config = dict(
    num_hidden_layers=8,
    hidden_size=192,
    num_attention_heads=3,
    num_key_value_heads=1,
    head_dim=64,
    intermediate_size=512,
    vocab_size=2048,
    hidden_act='swiglu',
    norm='rmsnorm',
    norm_place='pre',
    norm_eps=1e-05,
    positions='rope',
    rope_theta=10000.0,
    rope_fraction=1.0,
    qk_norm=False,
    attn_scale=0.125,
    bias='none',
    tie_word_embeddings=False,
    parallel_block=False,
    init='normal',
    init_std_qkv=0.0315,
    init_std_o=0.0,
    init_std_up=0.0315,
    init_std_down=0.0,
    optimizer='muon',
    learning_rate=0.00711,
    lr_mult_o=4.0,
    beta1=0.95,
    lr_head=0.00582,
    max_grad_norm=1.0,
    warmup_steps=200,
    schedule='wsd',
    decay_fraction=0.906,
    decay_shape='linear',
    final_lr_fraction=0.02,
    batch_tokens=[16384, 32768, 65536, 131072],
    max_seq_len=2048,
    doc_mask=True,
    train_tokens=156200000,
    max_steps=2720,
    dataset='wikipedia_en',
)
Each number is 128 + 32 x the weight over its row's rms, rounded and kept within 0 to 255. Layers, rows and columns count from 0. The size above them is the row's rms in percent of the matrix's.

# layer 2 MLP down, 192x512, rms 0.0542, rows 109-191, columns 128-191
size [101 101 103 102  99  98 102 103 100 102  97 101  97  97  98 101  91 100  99  98 100 100 101 101  99  99  97  95 104  99 100  94  99 104 100  98  97  96 100 116 100 102 101 125 100  94 100  94 100 100  95 103  95 106 107  97  96  98 101 102  96 102  99  99 103  96 101  99 106 101 112 101 102 101 105  93  95 101  91  97 102 105  89]
[[ 82 140 118 131 115 138  78 152 105  65 151  98 159 110 135  66 145 115 148 132 159 145 158  80 127 176  99  75 135 135 183 139 136  94 139 120  99 170 113 195  86 135 126 132 115  81 146  91 164 159 110 171 102 128 134 122 170 145 100 130  76  99 158 121]
 [105 104 100 164 117 175 109  83 123 163  99  83 152  97  54 148 138 178 140 124 122 157 128 114  97 209  75 136 158 117 135  97 211 141 117 106 120 123 178 141 125 143 130 113 118  82  91 139 105 134  47 153 155 139 127 125 174 102 118 201  68 114 199  72]
 [156  98 161 144  71 115 135 143 155 181 148 120 164 120 127 124 129 109 135 105 166 110 141 158 139 101 125 108 213  80 138 140 144  79 183 158 119 116 128 188  66 169  94 146 121 126 125 151 102 100  89 132 172 117 135 136  98 124 233  95 174 117 135  88]
 [119 157 147 104 115  87 136 196 121 132  97 120 157 147 107 158 109 102 136 118 129  84 130 153 103  96 158 135 174 144 123  97 103 140 145 128 160  96 138 159  82 114 127 116 125 103 175 158 114  89  57 141 160 149 101  79 179 111 178 159 105 192 106  72]
 [134 167 157 113 109  80 137 146  87  85 111 123 148 154 112  95 132 150 116 175 116 140 132 127 123 129 154 119 147 141 150 124 150 176 136 146  89 130  96 118  78 141 106 168 107 113  98 174  79 121 110 149 171 138 166 125  92  45 151  97 139 121 146 210]
 [ 79 117 171 125 140 131 109 147 150 111 117 132 179 158  83 113 117 131 144 103 175 127 108 127 104 154  89 133 130 168  68 114 120  93 142  97 134  79 204 140  99 103  83 149 142 187 169 126 144  77 164 117 128 141 132 133 143 206 101 192 154  74 179 112]
 [107 134 118 137  55 114 159 127 176 149 119 126 107 157 153 108 150 128 136 105 129 148 158  98 189 147 112 108 154 155 132 113 173 178 109 112 133  67 117 110 183 102 130 132 149 151 146 173 185 159  93 178 133 163 119  66 124 118 150 129 155 147 136 136]
 [ 44 124 140 206 100 132  91 162 152 133 123 104 134 144 114 121 112 149 130 135  88 133 133 185 130 115 142  94 176 137 136  97 161 112 115  93 125 159  86 103 116  99 103 113 117 137 185 119  71 131  62 162 164  92 106 140 126 140  82 221 155 104 125 222]
 [129 178  85 124 111 126  92  94  78 113 136 143 102 135 131 101 128  88 128 140 119 145 138 132 162 204 125 140 123 126 168 171 132 152  83  89 129 136 144  82  96 203 161 114 138 147 163 124 114  43 111 168 145 155  97 155 143 133 153 142 114  89 169  82]
 [196 176 155  60 181 152 115 107 153  98 122  77 116  79  89 117 159 129 137 156 121 138 158 120 122 156  90 176 149 120 142 107 114 140 117 154 125 175 124  79 100  94 141 119 175 152 139 157 137 102 146 100 119 129 123 186 130 164 102 100 111 129  79 142]
 [178 151 164 132  89 108 113  73 110 122  89 109 132 127 163 121 129 108 112  92 149 103  76 174 148 116 113 142 134 139 160 214 163  72 133  95  85  88  80  73  99 112 147 124 158 109  84 116 114 166  77  42 116 123 156 123 104 154 182 117  84 121 162 172]
 [131 182 141 127 114  90  86 138 149 142 182 164  97 121 123 137 132 119 140 154  83 123 106 151 172 101 106 125 108 174 102 135 149 135 152  91 145 172 152 101 104 175 155  11 164 139 106  57 160 161 101 152  84 105 120 155 110 112 146 143 110 146 160  72]
 [146  88 145 173 150 156 105  96 105 187 117 154 119 138 136 147 115 123  96 143 142  76  99 108 114 134 131  78  88 129 189 123 110  95 133 105 140 104 166 142 132 147 115 142 153 107 134 176  92 130  82 133 138 155 148  75 154 154 140  88 133 108 115 151]
 [156 169 123 144 149 108 184  99 135 130 123 186 102 113 108 103 127 115 142 115  95 152 122 120  92 123 153 103 129 112  46 161 176 117 138 175 127 121 148 123 127 164 133 119 136 129 180 120 107 127 108 117 172 120 139  87 212 145 190 128 131 128 124 133]
 [138 163 124 114 171 185  97 145  95  72 177 142 160 132 105 127 124 111  94 192 186 105  95 178  67 109 189 113 162 155 170  85 110  36 173 150 103 130 139 152 146 101 112 165 147 135 137 164 143 181 141 175 106 161 151 122 169 132 166 131  70 102 137  68]
 [ 52 157 139  67  85 153 165 116  59  79 164 110 134 178 113 143 116 100 111 172 159  90 119 127 158 171  87  71 153 173 179  95 148 159 110 163 103 163 144  74 141  82  89 128 141 123  76  91 102 113  66 148  71 111 104 136 124 126 158  81 189 186  95 127]
 [125 136 127 127 119 130 129 100 129 127 110 118 166 181 131 178 161  92  89 132  94 146 147 160 127 109 161 125 141 173 141 152 136 113 118 154 160  79 104 108  82  69 174 131 134 174 164 182 114  98 133 215 164 137 130 133 109 120 120 118  67  62 128 119]
 [127 119 117 132 104  65  88 154 112 144 131  58 146  88 100 181 135 152 146 141  85 117 100 143 109 101 138 117  39 149 161  88 137 119 105  72 104 167 137 143 128 113 105  62  84 132 160 135 135 153 137 134 171  62 115 154 171 143  96 148 165 120 135  95]
 [155 147 132  88 121 109 115 102 211 119 167 166 124 130 189 122 130 139 126 132 130 136 135 146 153 126 128 100 180 100  69 129 125 121 133  85 168 125 129 166 190 161 135  93  91  86 182 111 110 156  86 111 124 143 111 122 150 141  95 124 153  84 112 101]
 [196 138  29 193 123  74 171 105 119 143 123 111 103 135 141 163  99 115 124 155 105  58  74  91 175 103 106  81  94  92 121 177 107 171  59 116 164 176 128  80  87 202 152 113 117 180 171 104 110 155 120 164 198 105 143 101  98  82 195 122 136  92 167 131]
 [129 161 112  35 131 159 125 166 131 100  76 148 153 117  54 137 110 145 113 143 169  86 113 138  61 108 137 142  80 176 183 156 110 124 158 183 136 137 171  98 112 149 142 138 178  82 134  68 180 141 158 114 147 130 139 132 149 137 155 104  90 157 148 103]
 [106 143  72 147 111 123 135 100 108 111 100  97 108 127 184 149 114 128 129 179  98 127 120 126 129  87  88 165 155 161 115  72  94 143 122 110 111 167 148 122 131 106 157 130 123 117  77  79 144 152 107 148 162 172 112  86 168 137  52 112  84 110 110 125]
 [157 125  89 123  95 134 102 157 137 106 155 105 160  91  87 169 128 124 122 128 155 154  87 156 181 148 168  51 151 112 153  78  47 141 122 105 152  74 134 136 129 114 112 149 191 119 121 130 141 173 141 117 139 184 125 150 139 159 111 165  90 123 162 107]
 [111 218 139 108 107 122 109 161 135 176 115  69 121 105  89 128 151 145  84 161 129 145 176 140 130 115 129 144  72 126  97 128 110 138 141  63 153 169 170 111  97 132 113  99 134 132 149 128  76 123 135 161 166 180 164 129 146 126  79 132 135  82 152 127]
 [117 161  85  88 176 126 122  96 111 100 116 121 119  94 196 109 132 108  97 128 135 170 105 170 146 173 108 117 131  98  90 144 110 119 164 167  83  85 130 110 190 107  94  79 123  91 133  64 119 154 132 131 144 140 150 132 126 172  71  90  87 173 148 111]
 [114 126  92  63 167 160  84 118  44 103 169  28 122 137 114 105 128 136 132 125 149 100 102 106 153 110 133 155  77 174 207 122 115 100 162 116 139  85  98 182 161  71 135 140 120  27 143 125 122  81 152 146 100 148  46 150  96 165 131 145 116 161 124 156]
 [180  96 104 162 155 108 122 123 123 109 112 139 161 119 203 182 145 190  88 133 125 122 151 126 123 110 159 121 137 103 170  64 131 118 139 189 115  93 175 118 103 158 116 152 116 134  99  82 154 130  82 126 112 139 117 163 133 118  68  91 140 103  70 164]
 [ 69 144 184 111 129 162 122  48 171 132 167 152  74 128 192 125 134 137 121 163 136  79 131 112 140 118 100 114 163 109 112 143 155 150 100 124  81 191 141 110 142  56  97 139 128 106 126 145 132  85 154 128 125 158 118 141 103 102 167 154 130 100 127 105]
 [112 161 102 118  99  88 148 107 152 102  85 154 137  99  82 167 126 134 127 124 176 137 162  92 166 139 191  97 112 147 133 105 132 133 143  95  76 124  99 144 144 110 121  98  79 137 139 103 132 115 121  64 159 143  82 187 124 119 158 158 165 145 142 141]
 [168 126  43 131  84  91 149 133 172 150 116 177 116 100  80 104  98 140 149 171 141 109 137  95 116 198 132  99 139 160 137 115 138 146 113 128 139  61 147 126 154 148 160 128  99 115 145 121 101 151 192 161 190 127 130  93 146 211 129 147 196 113  79  94]
 [148 116  70  99 131 162 141 168 157 110  82 131 145 121 182  87 108 106 137 143 108 144 155 135  95 141 130 152 148 109 142 126 186  92 126  85 155 159 134 125 207  65 133 104 133 125 143 123 128 129 129  70 103 175 120 128 175 123 177 132 203 103 116 165]
 [197 155 154 128 119 116 122 121  61 145 165 129 135 126 118 169 118 133 150 157 184 145 146 149 117 115  77 134 123 147 159 167 192  91  48 191 150 170 133 202 144  98 143 183 135 135 125 103 111 119  94 158 155 123 125 111  91 188 152 153  63  73  76 112]
 [ 82 163 111 135 122 124  95 114  52 136 107 115 125 147 133  90 125 132  65 118 100 110 136 163 125 174 147 142  90 127  89 104 115 136 135  61 172 149 157 113 154 144 115 158 156  88 141 127 154 121 153 117 153 159 121 124 136 169 182  94 102  80 109  89]
 [143 176  40 125 164 153 123 122 137 118  68 174 126 143  87 139 142 125 147 165  92 128 131 126 116 123 153 135  98 134  91 131 100 155 129 125  68 127  69 146 104 125 114 155 154 135 137 185 125 102 121  72 156 179 101 109 127 119 159 114 159 131 113  48]
 [210 133 118 168 189 108 117 143 117 101 154 123 104 142 215 153 155 137 124 116 157 107 137 119 144 135 119 150 125 138 114 164 123 178 149  90 149 151 139 173 157  61 146 118 100 147 114 149 130 172 135 125 117 179 162 161 129 167  99 202 127 138  72 144]
 [105  81 109 112 138 133 112 133 150 158 128 110 183 157 160 156 138  69 130 126 167  72 161 156 145 208  72 121  72 108  99 102  70 194 100 170 170 125 119 161 158  78 122 131 170 179 159  53 142 108 170 171 111 146  59 118 107 115 111  96 126 140 171 121]
 [166 169 113 125 116 117 112 106 114 158  86 114 168 113  49 119 153 128 126 103 131 113  74 189 126 151 143 193 155 104 179 192  42 131 115 110 134 100 131 153 165 134 127  72 122 105 101  84  95 109 130 130 158 106 113 137 134 100  71 122 157 144  96 196]
 [114 156 158 129 150 165  88  95 106 137 102 145 124 118 159 131 143 157 113 132 148 135 137 132 118 140 103 147 174  99 153  84 120 212 148 122 132 154 106 160 117 100 133 139  89 156 159 138 123 150  74 180 155 130 137 165 176  90 165  86 138 160 113 158]
 [118 165 153  61 161 132 135 131 171 199 128 106 124 158 169  93 107 113  97 112 140 111 117  81 121 146 142 122 111  98 143 160  96 134 182 204 106 131 125 113 135 193 175 124  96 187 149 131 135 122 155 125  77 127 110 118 113  77 114 135 118 174 175 166]
 [120 115 162  90  92 112  95 140 156 161 202 131 127 178 179 114 125 174 121 142 135  95 103 169 122 144 114 123 108 171 125 114 173 153 125 134 101 187 104 151  95 135 117 101 174  98  91 154 137 106 149 106 126  96 135 148  56 106 152 120 129 152 133 142]
 [107 119  91 118 118 135 157 141 154  81 139 157  90 133 141 129 153 112 114  55 106 129 127  95  68 132 138  83 146 122 119  62  99 160 114 145  82  53 174 142 156 130 109 198 100 171 129 129 143 153 160 106 139 128 156 111 121 125 131  84 132 118 123 122]
 [ 78 142  98  86 156 139 107  89 141 140  82 155 126 126 144 142 111 113 108 119 119 151 133 121 139 123  88 167 124 139 130  75 154  45 148 111 124 184 128 122 129 151 139 138 124 150 182 113 118  82 143 135 154 119 146 169  65  63 117 156 159 102 113 161]
 [ 73 135 105 100 138 152 136 122 190 101 104 130  93 156 153  91 133 132 114 141 121 132 101 145  94 113 146 145  87  85 144 152 128 138 153 118 154 127 153 115 145 182 150 113 141 136 101 114 150 108 170  97 165 132 158 173 111 124 147 157 131 112 184 202]
 [154 110 166  90 146 101 168 144  50 144 122  49  80 105 154 114 158 121 109 124  87  99 123 110  85 111  55 116 140 154 127 115 122 172 106 137 146 145 134 129 144 122 124 119 115 152 111 101 144 111 119 136  92 123 198  90  99 136 147 126  96 117 131 111]
 [140 110 137 143 112 141 178 137 122 119 142 126 149 115 166 162 143 109 146 198 129 110 150  71  81 208 155 118 149 100 153 164  62  94 134 125 155 117 167 111 179  90 129 115 150  99 167 108 173 146  62 130  59 127 116 137  89 145 141 149 145 105 122 193]
 [135 104 135 231 103 120  97 136 150 136 143 169 139 118 102 111 130 115  86 115 147 135  57 194 118 119 138 163 105 103  94 104 144 143 181 103 155  50 153 152 112 121 106 124 154 129 124 191 139  83 182 161 159  70 114  99 168 124  67 160 125 129 194 130]
 [115  81  95  73 217 118 118 146 107 131 135 116 131 116 123 164 122 119 146  81 106 100 126 153  89 184 125 129 110 108  91 186  57 134 130  74 122 125 105  54 153  62 129 165 131  98 198 138  95 112 169 115  95 118 128 138 164 138 119 107  85  92 174 131]
 [ 90  63 105 142 138 110 120 101 133 179 129 118 180 165 119 175 166 113 139 131 115  59 105 165 109 144 116 141  97 120 148 173  81  59 145 138 188  83  65 121  69 158 153 123  88 125 106 123 118  84  83 157 188 118 145  86 197 194 118 120 138 164 205  98]
 [123 126 111 140  48 102 136  93 140 137 160  97 128 111  37  56 104 109 153 121 114 111 138 124 106 151 174  91 124 128 134 105 101  57 109  86 127 114 110 156 136  75 131 155 153 115 151 142 114 172 115 156 164 143 104 128 167 151 128 170 117 161  93  94]
 [159 115 156  95 133 131 132 183 111 113 104 160 135 175 155 126 125 119 133 120  94 141 184 126 119 170 116 118 118 115 112 106 178  98 109 107 142 108 151 115  67 154 106 179 130 166 120 107  99 112 116 140  98 121 146 119 106 148 142 114 198 138 196 124]
 [166 157 107 141 137 121 120 159 132 118 167  74 101  76 165  82 129 112 117 136 125  92 146 179 124 193  92 135  71 135 139 115 144 127 153 110  78 146  61 175 151 109 167 175 120 124 142 103 140 129  95 180 104 179 155 107  78 167 121 105 156 136 117 146]
 [172 134  94 119 109 163 140  74 155 144 122 149 113  84 152 162 154 156 167 144  98  91  94 128  82 120  97 117  86 106 171 108 137 114 156 109 140 111  83  75 136 141 155 113 110 129 137 134 130 147 138 131 119  86 124 133 146 145 137 156 103 136  71  99]
 [161 101 161 100 111 114 136 121  99 196  70 111 150 103 110  73 137 120 155 134  84 121 149 123 131  77 165  71 111 126  65 159 100 155 154 107 150  99 124 148 133  94  95 157  67 120 149 126 126 140 112 130 186 165 227 137 176  91 170 155 130 169 117 172]
 [111 130 129 112 135  96 128 162 161  62 169 172  81 112 183 146 130 133 117 100 154  87 145 156 129 124 119 141 152 114 106 133 109 124 142 145 138 110  94 123  42 150 157 209 165  70 114 162 120 172 118 167 112 126 114 181  88 114 136 138 138 153 127  69]
 [176 136 145  70 149 116 126 129 166 124 150 146 110  91 139 163 126 111 114 131  73 177 137  91 144 177 195 102 150 130  90 135 122 162 110 141 121  69 146 125  85 123 160 110  90 182 122 127 138 102 100  84 103 136 113 147 107 144  88 133 120  83 145 140]
 [112 129  56 105 144  85 126 119 106 129  99 141 121 129 151 167 132 138 157 160 113 198 120 151  87 110 120 141 122 153 121  81  89 142 144 202 138  84 102 186 166  93 106 163 150 136 148 129 131 142 201 178 176 136 103 155 158 144 156  89 138 101 110 103]
 [133 149 137  56 104 111 121 213 164 116 131 107 162 162 166  91 119 129 132 159 151 157  98 107 125 138  84 121 151 127 144 144 145  95  93  95 146 129 147 174  49 120 135 152 160 182 114 136 155 147 164  85 114 110 141 123 112 160 194 114 146 142 144 140]
 [106 121 128 150 183 109 186  79 136 110 106  87 100  95  89 136 164 126 134 156 122 166 128 134 136  41 163 137 118 159 117 148 135 104 103 123  51  95 145 117  97 124 133 147 115 103 145 175  97 125  93  84 127 121 128 129  60 129 109 117 136 167 156 127]
 [ 76 145 133 134 104 117  70 147 118 124 178 104  71  95 137 142 157 134 114 151 173 169 143 186 110 139  67 180 158 122 108 148 118  84 215  84 113  98  80 138 183 117 112 110 118 115 130 141 131 127 118  94  95 137 118  80 104 107 118  78 129 140 123 173]
 [167 107  99  96  86  89 135 140 104  61 106 125 104  87 160 121 135 197 122 164 188  82  74  81 122 115 120 128 136 104 133 136 147 126  92 119 148 208 163 124 155 120 135 122  90 141 174 139 115  82 106 120 102 109 115 169 107 170 130 131  60 107  85 182]
 [145 130 116 111 169 142 193 215  81 126 148  94 109 103 142 112 126 146  91 202 102  87 159 121 115 137  63 136 150 108  76 162 114 169 177  92  94 134 163 128 121  52 128 113 155 108 119 111 113 142 123 126 122 129 123 124 174  66 184  77 120 162 138  77]
 [143 184 111 119 101 131 165 123 167 180 128  86 137 112  82  95 136 134 123 201 115 160  81  97 129 149 124 119 100 129  68  59 148 195  82 152 144 147  75 113 160 143  93 128 194  95 136 115 118 137 136 179 127 153 128 151  58 107 180 176  73 114 132 112]
 [ 79 147 115 154  71 125  99 138 130 171 166 154  85 102 138 131 135 144 173 133 114  95 124 146  95 127 138 137 196 136 146 156 122 142  20 104  86 159 117 171  75 120  96  75 160 128 124 113 149 132 151 140 136 147 135 121 181 204  71  84 165 151 108 119]
 [128 158  87 177 115 123 101 127 161 100 146 137 114 148 192 172 151 174 138 106 130 153 128 146 113 109 143 146 165 106  63 186 148 215 125 114 164 161 115 114  57 134 129 168 115 143  84 174 121 127 132 137 139 154 113 123 173 110 154 150  88 123 159 159]
 [112 154 140  63 136 153 141 151 112 158 134 160 108 147 122 162 129 110 130 127 141 146 104  93 147 226 162  97 105 147 108 177 150 113 143 138 123 153 114 143 105 163 164 111  78 191 152 189 117 151 130 138 163 118 147 132  92 107 137 111 139  99 106 182]
 [118 161 123 167 144 125 165 132 135 105 136 149 116 161 115 152 107  91 153 153  88 142 134 170 111 134 116 138 167 144 102 127  93 167 107 145 103 121  91 127  80 145 126 149 122 147  99 133 142 196  91 120 154 139  75 217 148 120 125  74 140  51 195 110]
 [127 106 142 143 172 101 174  93 138 129 198 111 127  80  94 125 113 110 126 155 167 105 132 121 185 133  92 127 128 119  91 115 110 162 185 168 100  83 148 104 157 123 154 122 117  51 159 180 110 123  52 118  93 121 165  89  92 108  79 147 151 126 128 166]
 [138 192 148 136 145 217 133 126 148  89 112  67 113 178 151 153 107  93 130  41  99 103 103 158 158  58 146 144  72 136 138 158 101  94  90 148 153  90 130 100 103  90 138 118  95  85 137 178 169 147 124 126 135 155  48 148  73 130 100 130 115 111 122 139]
 [254 140  72 163 131 141 185 188 179 136 112  71 168 140 124 136 127 136 123 133 143 178 133 182 127 180 110  86  94  96 148 149  94 150  90 213 112 120 147 120 126 162 149  83 108 113 118 119 151 101  58 159 105 145 128  64  83 143 212 131 146 101 128 152]
 [110 111 148  86  95  94 108 140 126  88 186 179  80 174 146 149 117 151 116 107 130 179 220 148  58 122 185 120 176  99 143 138 118 112 163  43 114 115 171 146 117 151 124  91  87 110 140 129 115 111 130 183 107 138 128 141  96 145 134 131  92 124 107 135]
 [193  69 113  98 155 175 112 103 138  98 154  70  94 116 132 169 138 123 129 118 114 142 125 134 103 114  71 140 135 121 143 122 158 136 160 116 116 128  99  94 115 119 159 126 156 106 176 144 167 166 125 156 121 163 159  88 114  84 119 103  92 155 130 132]
 [ 96 126 127 141  88 128  89 122 105 110 135 175 161 144  56 179 114 139 123 160  44  58 132 117 110 151 129  99 161 137  97  92 126  71 126 124 112 175 119 105 105 107 129 141 116 120 112 129 127 111 111 159  58 181 155 105 148 128 125  99 126 175  92 134]
 [124 113 157 134  73 167  93 162 124 146 116 130 109 200 128 162 111 146  97 130 110 121  93 170 114 154 156 147 131  85  99 139 220 111 114 155 136 164 101 181 121 144  99 144 124 133 112 145 122  46 146  99 154 111 178 164  96 152  99  98 113 115 152 173]
 [134 133 162  87 142 155 143 176  93 196  97 143  88 129 137 131 140 144 104  73 136 161 182 135 154 150  68 175 138 138 113 143  64 103 148 153 144 108 102 116 142 149 133 105 117  94 134 167 107 117 151 133 134 148 118 149 133  87 101 111 131 165 154  81]
 [115 118 138 167  97 131 117 179  81 119  73 103 104 122 157 116 113 118  88 122 195  99 183  97 114 122 121 142 137 117  91 160 119 153 140 144 155  86 166 135 115 120 137 150 140 189 124  28 145 139 110 121 111  69 114  93 142 130 100 145 109 118 151 154]
 [102  85 168 165 139 132 175 136 124 106 137 143 111  81 144 106 151 109 133 151 139 149 114  96  90  81 160 128 117 137 131 109 100 118 158 116 110 159  58 137  83 156 116 140 147 201 131  99 124 139  59 106 150 101 119 103 112 107 195 224 114 177  77 110]
 [ 91  84 106 128 103 153 111 148 125 150 131 128 102 113  76 131 107 155 145 150 174 114 188 129 147 104 111 138 111 137 139 127  91 110 140 139 136 189 122 116 190 134 127 115 127 124 113  91 162 113  33 162 176  80 135 125 156 133  88 120 117  80 127 184]
 [133 125 132  82 163 137 120 137 133 130 122 148 104  78 155  90 130 155 113 104 145 205 158 137 115 161 134 153  79 126 160 122 131 122  84 160 148  95 154 106 180 118 148  65 187  65 120 118 148  36 142  78 134 137 109 110 126  94 173 107  87 169  87  98]
 [125  49 144  90 165 116 138 135 125 138 119 122 134 161 146  78 108 122 138 117 147 116 112 108 121  73 122 129 141 134 143 114 123 102  97 180 123 142  85  65 119 173 121 176  98 114 101 171 137 161 138  85 127 112  67 192 155 127 125  83 106 121 108 135]
 [117 168 155 125 142  78 137 128 117 113 129 166 100  59 145 136 147  91 117 158 130 161 160 127 148 155  98 144 147 134  97 168 153 159  41 141 150 132 179 167 136  31  79 144 146 179 113 123 160 138 180  89 149 132 146  91 148 136  94  87  96 115 199 127]
 [171  69 117 148  79 125 136 170 120 127  68 223 111 156 150 137 139 147 120 164 142 156 140  61  80 133 145 142  99 118 139 133  95  91  84 172 173 174 175 147 134 116 109 108 143 106 175 105 154 145 116 111  88 116 160 135 224 155 135 123 120 136 181  81]
 [114 183 139 134 204 123 109 159 119  82 139 127 113 148 156 139 139 121 117 137 143 162 137 133 121 123  73 121 145 151 114  49 176 129 140 166 114 118 125 160 162 125 195 113 101 126 124  59  91 113 121 159 136 128 165 148 160 115 148  75  65 178  69 216]
 [107 133 151 135  91 162 166 182 131 130 107  95 119  82  93 102 131 126 144 139 100 174 224 143 155 137 138  98 127 141  90  90  88 114 146 166 134 141 165  98 117 128 128 133  63 158 159 142 129  96  92 142  79 127 105 184 114 103 139 102 119 108  83 163]]